Each number is 50 + 10 x the weight over its row's rms, rounded and kept within 0 to 99. Layers, rows and columns count from 0. The size before them is the row's rms in percent of the matrix's.

# gate: layer 6 MLP gate, 192x64, rms 0.249, rows 95-111, columns 0-63
# up: layer 6 MLP up, 192x64, rms 0.24, rows 95-110, columns 0-63
# down: layer 6 MLP down (transposed), 192x64, rms 0.205, rows 95-110, columns 0-63
gate95 112:60 56 68 47 52 43 39 45 56 40 56 48 50 44 54 57 60 46 36 64 56 57 60 40 58 66 55 64 66 66 67 32 48 38 56 54 46 45 43 44 51 32 42 56 49 55 48 47 47 36 57 62 49 65 45 34 57 79 37 53 50 61 52 37
up95 109:60 44 49 52 48 38 51 52 44 35 59 49 59 44 71 55 60 54 27 61 41 63 66 51 56 63 48 27 68 42 43 43 52 55 46 54 45 41 43 31 57 43 54 44 47 22 56 40 45 46 68 62 51 48 49 46 59 68 46 50 46 48 53 42
down95 116:70 65 63 49 59 56 51 51 44 36 52 47 55 55 56 36 25 58 59 48 70 38 36 54 56 39 42 52 40 59 45 59 41 60 39 66 36 36 58 44 53 42 35 58 40 51 42 37 49 38 48 55 64 46 58 61 42 60 52 47 48 62 65 39
gate96 093:36 64 49 60 59 47 37 68 57 45 37 43 53 64 47 51 54 61 37 44 51 59 42 40 71 48 43 43 40 49 28 65 49 33 46 42 47 54 59 54 61 43 81 47 55 58 48 38 62 50 50 47 67 38 57 53 45 55 45 52 62 40 43 54
up96 099:59 40 65 53 55 38 71 67 46 63 50 40 41 37 42 54 50 65 67 66 33 48 37 61 47 55 49 66 45 62 35 41 53 53 67 48 45 71 46 51 43 44 48 52 49 65 45 49 53 60 47 63 54 51 71 53 58 51 54 41 42 55 42 61
down96 103:42 57 48 57 53 49 37 38 52 52 53 40 58 59 41 46 73 57 40 39 59 60 66 35 50 43 54 41 45 40 57 47 57 36 43 41 42 30 49 38 67 62 60 44 45 39 44 60 54 29 43 31 36 68 56 63 51 50 49 51 62 47 57 62
gate97 010:63 46 59 45 68 64 61 62 55 49 71 55 49 37 50 47 31 49 37 38 66 39 55 36 69 53 66 65 57 56 65 35 53 46 37 42 50 44 57 43 37 39 50 49 40 55 64 40 39 55 67 58 56 49 48 55 49 48 40 52 48 54 52 65
up97 010:51 61 46 45 66 64 51 48 45 56 41 47 34 49 54 47 56 66 39 58 47 34 64 54 63 46 43 48 51 65 40 52 51 58 47 54 45 73 53 44 36 22 66 44 55 63 65 57 44 45 60 55 33 44 61 53 62 39 32 45 53 48 38 55
down97 008:54 31 55 65 22 42 48 61 55 67 58 39 45 54 64 48 49 38 41 47 46 49 51 49 59 69 51 39 39 33 46 57 50 59 74 40 64 50 49 42 55 40 47 51 58 52 54 39 39 71 47 43 55 40 54 37 59 52 61 39 63 50 56 49
gate98 109:61 40 55 50 53 39 50 47 53 39 50 41 69 46 61 39 57 46 43 41 57 50 53 60 46 39 62 67 51 47 40 41 66 38 56 60 60 61 49 56 62 22 47 43 45 45 31 35 53 41 48 55 55 75 49 57 37 66 48 50 48 56 33 44
up98 118:47 38 37 49 56 56 61 43 53 58 70 63 39 54 48 55 45 43 37 42 26 64 54 49 36 69 55 47 41 51 66 36 62 54 45 47 59 37 54 38 46 54 37 53 44 47 73 54 56 48 55 46 55 59 63 68 51 56 38 62 52 55 64 42
down98 103:46 69 58 23 48 56 63 58 56 55 33 51 33 23 44 51 45 59 39 56 69 55 51 45 39 45 52 53 52 63 50 53 54 57 37 48 52 58 49 49 57 43 68 48 65 47 56 55 46 48 53 45 47 40 68 44 74 48 31 48 58 45 45 49
gate99 075:38 42 51 51 54 53 57 43 59 70 42 33 54 51 62 55 47 68 39 49 49 57 55 50 43 51 42 51 32 51 45 56 49 63 50 54 48 46 45 55 42 66 56 73 45 51 76 49 54 57 51 47 45 37 65 59 65 47 75 58 42 27 51 60
up99 086:72 40 49 58 50 33 53 64 62 61 38 46 57 70 52 56 47 50 65 33 51 58 61 60 54 50 46 62 57 36 44 44 41 47 54 45 54 74 27 51 62 47 47 57 51 44 38 48 77 53 47 44 43 55 46 60 51 58 39 53 55 56 58 61
down99 079:45 56 56 46 48 59 63 42 49 63 60 47 67 50 64 49 44 53 37 41 52 39 63 52 43 51 51 34 53 44 44 63 51 59 47 42 40 37 53 62 48 42 72 31 50 39 47 34 49 36 66 44 73 42 40 53 56 61 73 55 48 43 66 45
gate100 109:50 30 37 57 61 56 71 40 56 51 59 54 45 20 39 51 57 54 60 32 51 42 57 59 41 51 46 56 43 49 55 46 62 47 47 37 46 58 34 42 60 44 40 43 43 34 44 48 49 54 46 34 52 47 47 31 55 47 65 65 40 40 53 65
up100 112:31 57 56 47 44 60 58 44 45 63 53 47 35 47 67 57 54 59 47 58 46 56 37 41 51 50 54 48 42 28 28 36 41 48 63 46 57 51 46 52 45 54 41 33 53 58 61 52 54 70 41 58 61 55 47 38 36 49 42 26 42 70 46 58
down100 094:54 41 41 39 57 42 61 55 67 43 56 47 53 51 47 47 46 64 37 39 51 80 47 49 42 49 63 43 56 58 48 41 67 42 40 46 52 59 63 49 52 50 65 42 48 48 46 52 33 65 42 55 38 38 50 32 61 53 42 33 63 44 64 31
gate101 113:47 36 58 60 61 57 29 65 46 41 54 43 74 38 39 58 62 37 42 37 41 32 65 41 64 42 62 48 50 45 53 44 54 43 36 47 34 50 36 53 46 50 46 55 52 53 52 39 62 51 36 56 51 47 69 52 58 66 59 51 47 35 41 48
up101 115:37 37 56 55 59 43 45 45 70 52 57 43 50 36 42 59 45 52 58 32 57 50 62 63 69 62 65 45 53 43 60 67 43 59 51 45 44 45 49 48 55 38 50 41 28 48 47 46 53 49 52 42 49 34 57 48 31 55 41 71 33 66 58 41
down101 110:50 60 46 38 45 67 35 39 41 35 57 37 55 38 38 54 36 35 46 48 53 60 45 55 31 52 29 50 32 57 54 43 55 53 47 51 72 55 55 59 37 46 55 42 54 63 37 42 34 60 35 59 51 63 60 57 58 57 52 64 44 39 51 48
gate102 111:48 60 36 49 64 49 47 40 51 55 54 52 40 69 68 54 54 67 48 53 65 44 39 48 61 43 61 63 69 39 63 50 47 47 40 57 31 38 41 43 58 59 40 66 52 48 61 41 25 26 49 47 46 50 48 56 56 62 61 48 45 55 54 49
up102 099:59 42 56 57 54 49 38 62 43 43 52 49 61 41 59 55 38 41 59 33 49 51 54 60 50 72 50 37 23 65 46 66 61 48 46 39 61 58 49 50 36 42 49 32 54 50 55 26 57 56 55 51 43 28 54 46 36 36 41 55 53 46 48 47
down102 151:37 53 59 55 49 49 54 44 54 62 50 12 43 59 48 36 60 53 38 51 47 47 48 48 51 43 53 50 60 25 69 58 48 46 46 49 28 61 48 49 53 62 52 54 56 65 50 67 49 50 45 49 26 54 66 51 48 43 40 46 55 54 41 47
gate103 103:59 45 56 33 42 51 58 69 48 69 37 43 51 55 33 63 43 42 67 65 48 46 58 38 48 64 61 48 60 47 45 49 53 58 50 53 47 58 55 61 42 44 48 53 60 50 51 42 49 55 35 61 25 56 64 41 24 55 43 47 41 62 41 62
up103 097:51 66 59 51 39 66 37 60 54 37 57 44 57 42 53 37 55 46 41 55 50 46 45 65 61 29 61 40 56 49 47 62 37 49 45 51 44 52 53 51 49 68 50 44 62 37 38 43 65 70 64 50 57 26 45 44 52 45 61 60 49 34 44 31
down103 094:61 43 58 57 42 31 48 38 56 51 50 54 45 34 59 45 41 38 57 37 56 53 65 57 43 58 42 49 33 73 57 50 37 34 59 39 50 41 27 56 52 55 63 60 36 54 57 54 62 53 42 50 53 38 62 38 33 34 43 49 49 40 47 55
gate104 104:56 55 55 57 39 47 35 53 61 45 50 51 69 37 44 39 66 49 63 38 43 64 57 66 53 59 57 60 45 50 45 52 44 66 49 42 59 52 58 35 28 28 49 44 57 53 42 45 32 63 53 48 53 61 42 51 55 53 53 41 72 55 61 67
up104 112:51 52 68 41 45 59 49 55 58 52 46 50 42 53 54 59 43 41 48 56 52 62 37 50 32 48 37 60 37 39 32 40 53 37 47 33 49 59 54 53 44 67 55 48 34 37 55 44 80 67 54 47 50 29 54 50 50 38 64 63 49 44 53 39
down104 105:40 34 48 38 46 47 63 48 49 66 57 22 52 50 37 49 54 52 49 50 47 61 60 60 38 42 67 54 62 43 64 57 58 50 33 46 36 65 54 58 45 57 62 52 52 53 64 40 30 40 43 46 31 38 52 47 46 52 40 35 53 45 64 49
gate105 095:59 40 53 52 44 59 39 54 45 58 32 56 57 58 36 37 57 39 48 47 30 41 64 64 67 52 41 59 56 52 28 43 37 57 34 58 54 38 53 63 40 38 44 51 49 58 44 47 48 60 69 36 43 62 50 37 48 54 46 67 38 47 62 44
up105 101:52 69 69 55 43 59 48 61 47 48 35 68 41 52 44 56 59 65 37 57 54 64 67 43 62 56 47 51 50 64 59 48 59 41 36 45 38 56 63 49 44 41 46 52 56 27 59 42 48 63 34 62 38 57 43 71 59 58 60 47 58 49 49 44
down105 096:46 42 48 43 55 42 53 35 38 55 54 38 66 36 54 44 33 51 57 38 62 38 66 45 56 59 37 44 64 51 45 43 39 58 45 59 38 50 59 51 59 48 51 60 64 48 56 43 26 46 31 63 67 40 61 59 70 46 49 56 38 49 60 60
gate106 101:45 31 51 48 63 59 66 67 39 48 52 43 51 52 41 60 58 38 68 52 65 37 51 46 63 31 35 35 49 54 61 49 53 43 62 54 56 45 50 61 38 53 46 56 65 54 33 56 57 54 35 51 41 39 50 49 73 56 57 34 63 61 54 53
up106 109:53 58 45 46 70 48 46 59 46 45 62 48 41 27 34 47 48 52 31 52 35 54 59 53 37 56 35 48 49 44 44 39 53 30 55 34 60 49 25 50 56 40 42 45 33 44 43 43 56 45 56 41 51 44 45 63 54 59 35 39 46 51 31 42
down106 100:59 42 57 36 41 35 47 42 54 48 55 54 58 58 47 67 55 42 56 58 50 66 36 46 40 48 61 58 43 53 28 45 58 41 60 55 42 35 56 52 47 32 59 51 60 54 64 54 37 31 50 41 40 42 60 58 36 51 54 61 69 27 38 58
gate107 122:60 54 37 61 39 47 42 58 57 40 51 63 49 40 53 68 54 55 43 30 43 36 68 53 67 39 60 50 57 59 53 46 57 27 57 59 57 52 52 47 68 46 33 61 45 55 42 52 31 44 59 71 47 40 43 34 52 53 45 36 48 50 45 49
up107 116:49 57 39 61 37 57 50 35 45 40 47 49 48 35 47 46 49 73 46 43 38 36 38 58 54 44 49 42 67 54 68 59 56 55 56 38 50 56 41 57 45 58 34 56 37 60 51 43 69 49 62 27 70 43 58 35 58 57 52 44 53 60 42 43
down107 115:67 59 27 44 59 66 67 35 64 24 40 46 64 66 36 52 40 66 42 58 54 54 52 40 56 63 54 47 39 40 40 49 56 45 40 50 58 57 51 71 44 59 52 37 53 49 45 60 56 47 49 46 38 51 50 66 51 48 56 41 50 58 53 52
gate108 099:48 59 32 56 63 51 58 52 40 57 36 54 60 46 65 53 40 46 32 65 63 67 69 71 53 44 60 48 57 46 57 39 50 45 40 68 53 59 47 44 72 43 52 43 37 45 34 55 59 41 47 47 44 63 58 42 60 60 40 64 51 48 52 41
up108 097:55 67 39 40 49 60 32 36 50 42 49 60 64 51 76 53 44 45 58 54 55 54 33 57 51 50 58 54 62 47 50 50 46 51 43 45 38 65 38 47 57 46 54 51 43 57 53 38 55 49 68 58 26 45 27 49 57 49 74 38 44 51 55 43
down108 097:49 54 50 53 67 46 66 59 40 44 44 41 41 78 31 58 32 40 34 59 43 60 73 41 63 42 53 46 51 60 44 49 44 42 45 50 67 49 54 51 36 59 74 48 39 44 46 44 41 57 55 49 60 48 60 65 48 40 47 57 59 51 46 54
gate109 011:44 39 51 59 35 48 43 60 41 56 32 39 44 38 52 58 59 38 63 43 46 64 53 47 39 63 55 69 53 56 58 57 58 51 49 36 39 43 67 62 44 44 44 58 39 55 42 56 50 38 41 44 45 48 59 59 61 33 58 65 63 27 64 59
up109 011:61 55 45 35 38 48 47 40 64 57 65 66 49 39 61 40 57 51 59 38 60 46 69 59 57 60 43 37 35 60 52 42 65 45 60 55 34 51 38 63 55 52 64 44 66 41 45 36 49 53 42 57 54 58 66 33 44 53 44 41 69 48 55 59
down109 010:54 42 42 64 51 60 53 48 40 53 49 53 58 48 49 71 47 46 41 36 59 57 60 41 47 53 42 71 38 54 45 68 66 36 44 49 57 39 64 54 44 48 48 44 30 68 42 44 53 49 52 49 64 54 57 50 37 35 50 74 63 29 56 42
gate110 084:41 56 43 43 45 71 54 44 56 57 55 34 41 41 27 54 53 45 56 44 41 66 51 46 47 54 50 50 29 55 54 52 34 41 63 61 62 54 36 51 66 56 64 50 72 56 35 59 57 40 46 42 63 54 56 70 51 49 32 47 51 54 49 36
up110 090:46 40 49 42 58 36 51 58 54 50 32 39 49 55 27 50 64 52 39 52 59 58 46 55 43 53 50 47 58 43 50 59 39 73 40 43 56 68 42 53 47 41 34 53 60 37 46 53 65 48 54 41 44 64 45 39 64 28 65 44 40 55 66 63
down110 094:51 56 33 53 40 48 54 38 50 45 62 04 42 51 72 56 43 50 49 53 65 47 46 52 44 42 41 58 62 47 49 51 48 53 42 65 53 43 50 63 63 41 46 54 44 53 50 49 42 45 41 44 28 44 55 49 61 47 50 59 55 65 41 52
gate111 086:57 36 41 50 53 50 48 42 61 34 63 49 52 53 60 47 40 55 51 36 81 46 50 42 38 27 59 46 41 59 53 50 49 24 46 46 58 45 40 59 52 53 58 40 65 55 50 53 45 51 44 47 62 49 74 52 63 64 54 48 56 66 58 60